Weights of a small GPT-style language model, trained from scratch on English Wikipedia.
Size: 14 layers, width 512, 8 heads of 64 (1 for keys and values), MLP 1024 SwiGLU, vocabulary 8192, 34.5M parameters.
Architecture: RMSNorm before each block, rotary positions, no biases in attention or MLP, tied embeddings.
Training: 907M tokens, 12440 steps.
Each number is 500 + 40 x the weight over the matrix's rms, rounded and kept within 0 to 999. Layers, rows and columns count from 0. Numbers have three digits each.

# layer 7 MLP up, 1024x512, rms 0.098, rows 906-1023, columns 224-255
475507482507472491518567477521489550473482538545516506571461486490549405539485464436529496460456
540485462456515523507524506437513517487549521541491517492515433488545504378488472466510541553456
448496572514501413450466568474441526522488418515523525510397504514462503588549461506483477481524
516548462466440502577486479507551487565508437506488574550551465539547412549493531411556496436559
533496487510593566541573527483514483489515521519486505581492482526507432482491504548499500468488
524459507455504488516515512461448532517525532543540552492428476438479489466521467519544441555532
488472550523482525414383505541511517511507509507592500599587528352494440523478561567560475486446
462497554542453486428464571533513481551511501538478565524493482514429583509462453518526509439467
533449412541491506511487462472468514466525496480470419494542510507486472443529511534473480476442
559552518536506487483457453481486574528485485467554535482499537508480442503520522551473486507508
519487598497511480436550416461535467495450482484467442613476512545480462508489498461557510546524
493546474480471511573493490447533519491503494423508527470521472538423482525511508457530482389479
532549532484529495498458532462551505525540543529514560515462538495511405461435550490496521564484
434469456497588510498560433454418514512512437528479424361517480495519483508549515565492490519569
480537481538535475444583456521497483496528545493542481497480450453472548508475479484487505494480
462548483521517517516493447474443457448501576539513558447496437511477565625479523465523521521476
507488525484469419591500491507446498510513525483485487515541483472464511497531497505560482562475
400522513430516441496484521424526476488509534492498557499492542484513535572580419516438509479544
495522510535489508562471547528499558477488457521501499530524437454546527505493441464477496477497
463392499456557514532580463539458549512517467547511535537487533512551510505514477537502519371532
433477446466428585518492497476429589535492473532493491438420431629449519495488480508539536433511
581456473486533453419457535532501478542471497483451450510504484515470498499494472506510445509518
478458550415512479494526458467522501530505502483522565395530491442535483484528425526503514537499
516506567542588477547483483473491458471437484485477518444504523510504507506469499545513546501503
470516483406542499586473488500507469516508569446463513513491488473504486543464512488560457505515
543513581536516537533489444510495452462474460577548496538462509443488481451552471463546501575478
515507540547498473485527516568485507459533450556479548580519536507499477494502526467429539484420
533566536451444468513606511538574514518533498517536495541542487450515414472505526523500494511470
518483527468543453479438523510485549495553423480533524528496503510471496442527497466452485436495
508481485469543485497509482503461459521492531501527502497509495434499488505490561479496514605622
468569449504434422492510419486554432492481513591470572496491480484448445468495480442504477430517
517554485475460527482427494466558507541479488507473499447492534548432512506486489546541431496483
471489425556564587465499484539519503511450475471470535467525472416531503466554505543538550517496
416490595478471513488472472521487525557516514562480539537491500571541492530472471544525488480448
553494490557483397468527521518555564474534497456499477510493498553439556464523484534476587569505
490467510453517533554471421475450485541483513525509487480518489547509509526497465448485518407472
566482496523517513513556574439498450455518557521500509559550486522521504537490536407443498499599
535516511505513578516544481466436491509470526501480549471517511490456545501481527512420500494502
531482515464472456454472528441521504447478499491492536529472441511445485533511557475449527541525
459436457575490456523557494508515453486479493483499456523523571555570542522397504464425443531545
515452547549555538618500544596479512477489529562499440504493493579483565514532560523444549447519
542479568486455494484509515491453475558570533545486564541507511455428474480507483447489427532585
429511526520511487534522523509482538597369494473522536485525508525501461523483472519503477453466
565535418455451475498477452497529449511432579482479459525501469476536503523476538529475486526500
462536502595484460512408508539448558570512491481521445513479482488554494466524570491509503479517
485483561492472482493454487475453463528520537480420489513512502441568536480498516569565495521445
499443499530446544528454483464523506538480489485439494581517530445525504459470462525464526552482
373499459496539447506515556505475484485499469503431524453505510553431501482525499593506557456465
574457470489540560491486576526549524458452459532429526511498501517459501467531551516469491488439
492438499509475483548485467491417496550546515536454461440509468504483476469471504431506486528508
516537541494529474482497509496440492493480448480441496456563538524494503500478543464523606497448
546467497555539468506525551483501491422462525534487542508542479552574509455531518509508466506533
552435522462489474568524517567436502528478517512506513544531458532480478529498521486565541466589
478476482462565472501481432446496466509462535483497522459526535500491493531525466500472454445485
497529511499571477514469498527455490499479572516498572502492520485459513454526564480464523589529
448550534523582550529492441482508474522514504467460465510458525461544479451517580449512437493499
533518566481478490488464451524466496496545441433450496622457417421477414521440499513502511528432
551511502535518451533504517547510511447495499608490463422531396457528475465476527513517410523557
411485496515488450462569486489534501493470504556492468529454491534525372542452412564437517469540
510510480532498560526496554482523463513502432466494469509475401540506516490455549477432512457457
482471524533471530450458525497530486552548540539459461453508476551537449462447528486574532630524
462476577519482526526522504413491563514546492441526456532502519420551450521512425521442487475488
604559554517445528441526519479516484511493404493456445498523510550514534547499440429552515477519
512527449559518463504486515547555459489486504478532484493440558494446502520456510469571464547549
520438546538472483493510470502494514489406548459582475490505547500501497555540545426572434485529
495483540533515532545533497511540426539489449502483580506494484512419431478517502420510528479525
503480472526498442550452469549458509454458488497483473557540441529483520511470554507524545489476
416471524554461473498542479468605455472468564473528482505518448526476469461546502527479473558522
454463523554555457435519436506496441534437507494510463442488534449553493534511497471575501481498
470525465525466576482537513575499568505499466491461422485474498476436520465512473524450490434486
474551439460464489554496503498521391485512490573529452539475488421488525483415574607511517474491
474477525509481443471504492579528510536542533378479486522503573435496608517555452491578537477553
495526431529426508510555522495572511440465441542566450528474534484557513495510451451527468516427
494515475469548531447558536475519496490420381506501498437523456470515525460414498495481468485454
542476493539467502586537548489529462518482592476521469541547434378455485486528536485441508449587
518526523426520530479554458501540492539522577470480510569557525518474503554540381587486470518513
510558503469435531505505517468463495486482537488475390487472492538504530495435478584513549546518
487536499497470439502487531450478521404574522563457472502446516512463471516611443455461486490560
487490460486491481439543527481477458470465499507508466559547539549481488488518468493548535537489
542485535509489496478487513460472430496539589498466528487496543531496521505481539551534526518476
535507557468579435488488494535508508491514452513508505530488466433451504497495549473518513453533
478486457531456540471499472552462594491476522481493458525486512560554525555503478442460494481610
541527455514519465558511457538528494553505511569441484462493417500430459539495508506489453473506
525493498456522493484564486488533545542491431477536495521470494417461518508586529480514462529508
474506483569498478553466470477525547478508555518568542522469487534507483543542534469529511489490
469522573497537468472550505573473569522443459611547513466484493501492517485508451536492494483513
457552467486507509520524427523507507513512438461515469520500504563532536518450505441508544486425
524504564467468489503543537499454436477506453475552558472471493533403444579561446497470443542497
496507519520486447505448472513496482552521493517447514482466546478575504554468530453418453507555
424468496489504480531431516531529458496589522581552488504508519530490566474473468478501517494537
526555445496498464459532516519437498571474482499498465460457528591479545451508509520585431494447
405506510519532471537489453504565445511514490490501524536501551539460495585455480461546486494617
485579490456522510544425522482486472540462490489519446480559524555519482455512496464545507542539
555457460525517491482560491547516522460534453512506526443514465477491489494429505462510492532504
466433456506586551482454492495448428436488486537510564524471536559465515472427490560479542501593
466484510522458480518526490462504512447463479514567572486494486467501474549475581499466494480454
576542471509503497544531456494510395511481491550525476495496547539601546447503512493487422498534
549541558434544547477445559473488473451498497516520480498508513488496561529525579486508524481501
490506502469510448457537479475510525448440479499542554513439512466501534484533563540449486503454
535491498485536515486542489507487522500486520502499514536490472587463482470581523523521404552484
538370517456501481468476523508568549510529473483642508469531508507542498523506619539518512516562
507456479521482538548513521466453461502530514576474522485523521523526498482498467381475454466530
504604606494546393508545507529467472531551524494561480480435423510522453525390520467463454371412
537423556483504460458480496457480506507459525530419455575433529478402428450473526485512528447486
454464510532461477487541525523551491428487495489529575526545521478481513499486458537456425512528
517501534544430417539499445460559462502555551458582452543514519509561552481505531422487451558570
559524421490487530534480450528483539541537518504503476429564541489519524457455514557520466450474
475478439509522505519505457466509512482471526519439511466540480491478461465511531469476474471590
568401564458471542511538447447489554575517489489556534493531443493588522528461380536451523461508
507524447467378454477543493502495499457515501427532539520488411540437462490473535469500465476536
504439539529449513482505577491496577510475528475489482549518451544506502529473471496512508480544
493519479435543566572548549566491531523494579457455530508519532457530523492524521512466502488522
434443536480510515543520455419491468446461540548445522461518493540512458502534494451508550580477
502513457466473527443545503487471516477462459559463443484519503434447435485497510509448516557457
480452544479447519504521497504558542513513525449520582510522491424451499521555503465533508480454
497507431503561477574530508475502446563576419474494540474470482477559503490472469440476580489530
455584500560472486550449424557540440485449471563501508555458473458417498493541518474479440477568
534500568545465476457563502447486488467505533481501565422521436469533495481495547454428515467473
# layer 7 MLP down (transposed), 1024x512, rms 0.134, rows 906-1023, columns 224-255
525450509520490539550516472515402506490495498495516538475477462523561502527495501468506505503490
531551529531528539462529419492501564570480440534513423543488490484448526478397489541477465578521
521481512439495471521498528572540443524475507531556466494445509507442493484501450520438514539539
520497580549506497454415438503482475482456530506518499453485559526463574428497469597452454546433
512500494517518503538508552500455497509432491562508460518503493530466552486502542534486495437444
586482465515524420470529477456523548549491423556450476477514465462525555497497488531569603531575
527559531491482495489517523476542563505521509493492480462465520504526461491510469514440534469537
485407519515514463440450522503544475402423569428487423478507525497499521557550535426397484475492
497537532573527461465547517503496492495510439523500384465439554497571447505512500506525457451510
496489496583464488467452439466452599486430457490540519466512509508545476456637473555447466509534
546549552553513448555601465548531514495426489521539523555468484487510545532531510532481574505477
458485521566381483534525516495421537486489533429586529489558496488496468514493546478496524481482
495548496453529464524496504570576431564488457503476528458459532461505473449376532511463565461451
418434524421522537592529540509550450501539507508472514513518515452483424504526473506508552580586
527529446494511518450495461497464582427448532505519509445569464468516527545584549493541485565589
476526485493415509444530496475465524546465474449493637565492556423489469480506467458486486554546
601531551512468501504601435506442552532503503511483511396492494535462514455495517488514499517460
581498508509511515471465504440504474550482502491554522480506570469462536497529541528592506520506
508475433457566462499507485503492516465459456586441458491526444505592498503543531469507346471535
486493524463539488572513530508492481465561534467491530507469524470502513471449509448517438509488
534494482494563508504491522527460468501501449488560429517405451527504517458515465563564543550449
513549524495441548470436519497463568563447565538487527519500538506516477481486472483480478545510
449437412358494450436514490553480531580534519428521475571542559541566505516453448399485531481404
500532598466567528438504523536555473485466589407503509512578583519541532521484483427477567526499
417521512411504493477505435450493588496425525444502455481544521481497564544422606446588487549421
402525538522517530557510445460500485464513491454481538558565414576462501511449467513475464531529
495474485441571513484446517509538521474421546443476477472488556499515421557450522499525502470493
492542488474499375434523548523510456497522566537404595537544513421464530538536484466508562512518
531484518523501452558517442490459454469475550503568514508581490510464491484560505447476553436448
491547577534547471582499542509432499487461537484511473477522463582492570491469560490467514586536
466583520539548480521503519442544516488502474470465570525487599481518467458492492439608495562539
448517485539562504453485499489459497489445517486490494499484446493544554506499539398541498492528
458498484476465491517524488487432511418519500431542507455520532498449495451506446423455488436492
538518465489441481551450491474515506490436477500575458567511530470551554506515517533502433472583
529440468491562434479460469464520577510529421435509533504475516538531562532467465547484481541486
526525480493502474522508530529529523547500578499433477482459438513544492507524523499547510503491
520556456497503535515534496463508509523520534476481445584489461463475508514460495582440488495467
518599552454527509462562467423481519511532422461484497507507423558476502495484475524487450479487
506516499491488526489646501526465512471511445520459499471580521475533514529510453502514466498575
505565419492439461552567549467509475522511461568504493451462439538568509489506528537497492533518
500439472527511508605550489530454526527479548549525526573408438492448483502475532520481458521547
518494502484480517505565444454502478496566525571522553491441499451529500500444534432531516480566
387428551516508397458556525505503487525512482513492443429533532535456497484478507596525514515543
471472488484605472464486521525474485482406516502429498546548510508501455595524473512560531529444
442569438484452485543398457584475520498434549582590551507507461548546536503513509469448540474496
554538462491521533492545487551544461447413559571502583540523497444518604452426563583499494492523
507483552502487561471486570569539433483496456505471547501481497489428460471440501514572443535526
498431491492491552495542553540509520503456522548525631472537468557447563577491498499510544544500
553543483427433503511501487588498479503554480472517588454547469555487485506417472508513533543496
530535436457451505541521538471494544521512532444530529548487535568469531476482445538483513475530
501452434504527431536497487518486513485472455554544486443444570430540541483485502549483477501441
471578468484515485455481553501473457528540526421497476549521543503432445491485520508543511419533
483505517487513494495492477509420486529516544492452526546569461559538473472538563500480430499485
440482498486479516503479443477512562517478449503555480557483502503500480500535495501527537456471
491530483514538485529598503557464407537517534470505518474603375505523494499544513497529527480502
423501512513561481452611479452485536538476482510475534491500557508556507441387474485488509464507
435577500492419504500489454524528490473454509436403513554457479477564497488571489482465595484429
462521488503546518501494540476494468506544556542495509477513460488461479470478445505520465544493
516565486486487535435504441521488520517479580544451506521530396485515538525502481522484569460480
483472477532494417440514408481517515510506525433535513559553495573459499552473455505547485507519
479514498463436488453441463468518442533493540512470464491462473533538582452489504548537506537591
471544518499553507489519504483496544526470497439539502468490444451570522475498495522564502560527
505431449462500476496501523472584474496508566551518519511498513529496549515507386518511483566540
478480464475492566575465557483519506491517542498467555470465524509553526512466485573503545530534
486505580481576547420522563463551568559473542452459500481513548529528422515445489505475466488533
458428464452533464492515443495428505488466516466516515482529525494422469506553499445488537427558
501499454502384518482522452501459535526462468520509485473539514441484503538512498466503495568494
487484445554565505487517531444502549505558425491466498486503426531519429477523514509472487486465
485538513436571465409503545486561553547538533483412473495511571412565476479494406483472556514494
511503543525451527556561489578510520468439472456541515529478469506522506481535500530480536467464
584535530454481525513414545497543536423471521514533535463464435525496455514446523466556497479510
465514536545495480549553475481557479464501484490539447469484499505434467475493460469510548478559
487509446560404495539448500544450552475521541570522515529526447503452490483473502504474510508488
477512568445542558489493488481503481482491453495538511512528477504437475474539573496464488514456
527633463480515496509488559501512455474533526514423449534431543466565501512535534549452535482513
527492515521515516529505482413482481436513505470499510496524467555513484510480453542444493598488
496454492431440512456453518443538529388472457456513453454524402608520550507471469603461507495533
528434499503541502526504485454467520462515555581483515514469455523478570501486485547483527575541
473499485459452438440553494478468544503467513535462505554543489480553543506571425508466582493529
562525491450529548455559442490483588539449502514475450534462504535487486567511492528510548504505
480480520459542490498569469557390507543528459561558486525430430474470516507534448500484506492504
521539514544506502548455458505432570538472538527507487466500465448519524466518492540446463561591
504548526461555565536562517493481517457476462466542454462543509478609480514486494517473515444487
418474459505497519573445584559535452545496487488524474505532565515537555496586486497484529446431
446569511510463512433521528495498461511497560498501511498536505541459563505438451561551487502448
498489618484425527438483455497507500488538437452466485538507427471553489509517496439496499510536
523474506509559474504434533494508461501478527492527468475523501452466471513512437603506496500520
535499526544530506524452493428428469484450544518507524474479573550467501504442522496473572428466
506455537456508478465507514472518460436482515481500479529550477452551519543480523489480541525506
475493444478460486564518437544513504518458504465524498497429548479483496573503478490450467521440
514481513495478514475556471505485434427541535477469484538499574517497511420496467471493506508470
433426458442467473559508488554518497529517505556513557500495487528501469469500520452481545489544
498542496502509565492543528507463453495544557495501542522510479518550513488487509503446556515606
514495454549467463446496489418472554512476461511478443484498510480511500511485442502472509534469
512511447499513531579472513571529532507491536490517524476524540415487547541471511469518488532427
488409496477475536442508491476479521461465544490500505479429585498531525439487501474479548519429
505597450544517408497461588396499506464521488510498511485561501559467534508444579483516433477414
507504534524489506542439470444488421521537555472531479506445483504491543545516454472543550480516
584521544595395510463586589548459637493489606456497471473460475525492441513525548520502475505458
574483444490451458499437495477489528524462414475456538508560414492463587467487478525529553529487
520509531488499510472480465483546595525478514477520505508559509451496527482500488494507468447543
519455392495496541491496568556477417438482518498424491539488498471493488507443466499541502522479
494580533536523414398516494542500488492509503453569416492378503487471501466521467465557486559477
420426476548544517470514503465454551490488479511533513529520489585466533519533467541508455529592
474431524505541581476488480489514504525516455495535519464477538442558542475536549482536490532547
511520441553527509548500501478514581488473442523501540436476484436536499469548446527540432544447
488438443500553480505503490501503491502514464526552531475584484474511506464490522463558460499589
494488471514534547431492548567476536474447537464502519532498540509567450527473558423532488500461
472560463541549517456467498523408450486502507531475546527523526511435479432488506510495546527524
533431464504499499623511491462511547548518464500495431457496418432524475547499472462569532517412
483435474531583441471533523469527480517531575421512477480559482513455458569576508528536485458445
440506510496495530513398525503482464432504444471488501486486530450530481462548436527485497474512
534450459566505498444550498509543478438469465487494483516481494544499453522503451557494522496437
484516478380437443417575448476506504582520501520582468448596520525430546506513485507553477503520
431448488530501440478493566461546441466534469585549510480496553515499489483552555526457506472504
421484522529561532584456498451483506607475474416509537517586523553446488572486507448496545504590
459511549420490523433480453536633494487481527540430542589509587512512461495546448534503517474520
511482454526423454519564406579511499490424553445484510477463476531528508482495546433479513455532
# layer 7 MLP gate, 1024x512, rms 0.0938, rows 907-1023, columns 224-255
511524567543501519497462537421530498517510540513492477427529559594497527469576448516431538452477
508518462582539554523568566402489557493489513490461476517540515435467460537469464446510522498485
451521440449510485550495558463578522485473489478490523582525475417568473563494521357626540515515
496455504483410542566552464527483552536520475528432473493453513556425539477525471434541526459506
446485441511523449571539483487469528446498468469492465450479515505531469484486366518511498517531
549493539526534456455493473423570489476469491484506492458445517511508473483474517545459454517541
521508466454468518554520466440515499502553499491522437511476461425425453486435519550521568444514
514506465584542529458371490597462529425462496518529543531567542553559493435522499457474514543486
531510477435522522553515446470474436580549460469475516533503535520412551449532526450502498548514
422512562449460500503534488548531468489474449473525529501517469478515473598494520482459504512487
452525524537493506520477453535530553528511522539494501494533498481502507473474522476483560448502
509466560446490456520522438446473524514477510470460398469476444455506457513456549478553535520482
555469497523584493487476573549582437516473519461525512455381480528575494495477458455514541548487
475442529561580476538492528561540515459471434500434461513440507568513558498484478566560486483516
452526467477500496519494558469495519547479533503486479488471424572552460500513398488532558489519
483469477492556534439490539574550515454466538495493523512524489504450458497512499493402539503505
474579469599488546526510570550519454517549417472546490496496473449460501515465504537503542477560
493549463476514500438509489548491510497516642505477445536483479520607499631458482448491491559528
507485473466454402550525452480442520474464531426505518476555528449543493355517467568500466545489
500537446490455507533501537471532503526541545438514479520459511443535530547534417479483477507414
512507470459480521491445533499540497419569526511496496537493481499453530476516429461461495528528
513532541496473514509481570525465493533444535455482510600489507500373516519448481469510532561473
552501516508503480488500565487536491437533524496565467521570528476417518508454544478512519574495
465478503431596519514483498434458475556517551446480491515442472477508444477526504464471496506434
504475496512550468498513422517494497436514461554538561520516573548503459568487463474459498493524
483521498454507471541497505493475531479507461575516453461464476514550483513451521472505499557475
501454472522538501372450514411408439489465451496492524477467527547520471516510511484512561514459
470452627567489496509433513511467487519591460508471509511534445480426507497499465482522521511433
447485501548458464497570496499600520544484445565497458484512492484542571503552504444526455593487
536532520481485503483565438495463493474490473467448512488506498541511480523444416445573524536381
562500501525499493485481547496491443508520501498566505517565498446505443493427493521495479526485
503465443548535475459475502496582512523467503483502524480465468468504454502493536474399511512534
404521474484502490455483517505470494469474516449514550504537549483531592519457505460520493444559
562489505495543437491496512516559493439545426428506495480464530443449484525445464496514496501500
548435470462504478559335502517456506382563535500528443513428451546495452481484462558478548470518
515516486563431480555490589509521536484582526518453491504556514489478531492471518503475494593497
441490496498587442483533531497541476543447569544526526484479483442589443524575506541486474516399
526463533504562570474467513496524441437539475519518413476510473593490499422498534544435465505443
484540506565426484486405567521540446476544465504533503490446541572468502516499476518535470486510
408526474450540507490515449515467559511552604530488476486422503442568470470533424522520511536509
474531525536573578533449541522447518584479500486578523480460466559510488526550532456475523450516
470489557522441498487541495528520475504445498469525472463522465468511440436464506459498431499571
455499467485522520547515505501458493570508561508529462507490550462506494548492568536490517494531
445563470583442496520449538515525476468513531421489443468427509519542523557461482473505531450521
513474555482496402447457547521444466504495576476485515525494476565550497413479481609419436464488
536466469476489551468486581468492462443525508487498513480459539507496468498554490447432457469541
505576482564487513495499504506475507446477468482462532474527473408487525562534480573489504459553
498588523506454555568532476481463511521493507502485450475494507501444506439467450507474502458469
470399497503515528500465493533471563555483516434482559556477492485521527436490489541502507433488
462530536531484550541556470465453526515498510514520522471490486514478548478470514508485526497485
484553482521562460465498517528526483449465494554576457519490483505470513562500515524506558458511
487510491519552492464483537504485493535505524516558541510433552522562436539579534560426453450499
484468479515465503515460457458535503527513530397460506508525535535548496522495546555456482538520
444501472473527482499578490468508549571459486428457522512523484493440484580463522486556503487476
514546521499566533439498587479455512508585510483493520509493569497430517522516531542468547520587
515483505567487518541432490511502505504527504502504498603458529502534498515523545457425524498494
461495466532484464506515569528505538530560461518499575457491517447452527518463483461492491518512
487482593544427517515536538501486460515474364519541448498457479515536509581505467429438426465514
498514479412496500527509531500467523516486439465468531473514459482488544528445513389432546500497
526522500630479441488476478488525529489501491485488472490429488479503467402456513477515574485512
481492539576466482522463501515524434573496512514560511488457486539507444594513439503450428487509
561400467476510547441462569530613605515529399498510475466560466516511505485459508453525527514526
526543512486555553466492487525528518491509471489471474509543517511564437555515545518449447510531
461501507441552447471499548555472487487508456581500501460418518502468510431471467540476490511498
472548527463480514503553470498424495495565509522489500456481552502443483465495512501513551455461
499516507504498511485485547488426498501484454507488482546495504514489504504510466575438513495481
550528507498515520492455539493444491416453470491525513445472397442493486532489508509524549531487
461512521454467469555513492498494595482501576412542553527546478576427492474574473509494569519498
478438502556544512498477546437504545580483508494453489518450521500522460490424476430545561526540
494538533527508473560418509459449599502519530531516591539419459436480488468541480446491460520475
485486494541495471538508505494585490476499492458501523485434556583471530424586529543443532389478
516551562556554425504546464605451531556525559484490482570459410546499572497477469453530527503463
498500505471549409483512513475495472437507417532581504460418463525542427438469531494454488496441
527504439466526511527494541530521454504568436515519532493570477532449493528462530452507560509499
547475460454498560374493479504452527486534533504458546482451539453478542458530467503469515507556
493501503485439528572535510468551511471499512439573427469433458506470509665562502461485498503533
450480502566475510463418553497491485550495428559438430471453417495556455511476506506480467508507
504439550455530501538469544491540461473466513474532504541442546483517466512573462445493504491544
494563505526529503501502566488513372515519447454497507532475441511542522490486501531527527519489
539542485548528417512513443438524558563446537449501491451527485523491477573595563477578448520535
515519508498475479523530536527472537474481561453519511476501516542554461443537412462532512534530
547569505524492503555472501487496487450486464500469484485557487522527468495521529509462492440516
463507540473491544497451516548519450583513496472503488541429505489550460527459487455479601512570
516535480507536404480527477515517482565514452511499533532419508489452490458463509561545474462492
442511487475538525488496449488520439462555568459503453516509510434496479512470524553546554486537
492491527525503501510506496543568485497510465535518526532493529482496480519562513547553536406506
540605491451513512478476496509548502566562495530485432581507468373558491500472477454512499487518
487498511549562518565531436515489512460435568507438591553542537529476540466476491552475517526517
512486408406574412494488473522576461486409548492480520521436524475492505466518524511471495553499
485514505418535466467484517448478526467519488498460464522547459436488459505504532462467520540533
522520450517494463522544528457501470548484448534520421464441460495492547556458519453489465435386
506488440458506499500470512528570481495458557567569552480455514554491478535521516476487511501501
515464521512485438520488469467443578555447477520525554454512497470505529544469483533522545431530
496529532511485525509505454510528497511510472499459460458463505465546506501531482604466470463497
504433528527490528505447508557507459542522530533493496558519504522494468527556476498472514529538
513421538569486513494505550498467431555565457582479493508463544523542576532414477523472443552467
503467456539501487518503533509427450494481529491487513519509549446496480495483519535491483506567
455541467596433585551548473480514463531531528473491533426440492479538521535488490527493485476510
533501504507509455471496444466485528495605517498577469505495448574489562435508488605469569567513
544432485507518472470407480480494504561547554467456388475495512553500449500515500460521554529505
486477523497537522470486540485472479506486560519450502526449528471448540514473426526475536536534
534387486510490575486503551481524476549416552460488537593510641510557513450605370501549624576576
523468533488573475526559427443508509507519475482534472526516527459471520528521530438519506491539
529527491501466479519479441512514541539476535524464438515522494468500435460481475529555489448504
604470456573558578480487553545504527504496481444504475560528476494521594487533504546446549495512
502529586496409523471541458471506477515568552477460483477437510515522538522478509529523495552569
570428487471486489541511535543525511536529496492499472484523444558497459517527406365517477471548
469490503523475455507523529487458488518454449472517452569426455512509443450478596513586465506489
493483475499545445509506474511477507611548573439434525507498442440486466491487553522488469509516
466477622535548516501509549516450517460506456473434479568507482525546524520458480499476450492469
460543524466496461518487559544466521486523500517522537492528488533471504532376525481465539464434
367468426490467503457503512506433550500481415469503534450497462624470483599485516498514464519468
531517473491507544399492477519536525471443464513478551501434450524516473612504489502492488522579
557486473473521560505537522538536474582390544549483495499370576495473521523524442446501452540535
545490498507498479527423480458495496451508491546495511505475489428473526491589502554539395511555
490565501465468479486447520476455490474549527521555471577444454489463527552520494450510497491493
532469545554460526494507484509500436524507502509499484482402507555523499434508496572524509450542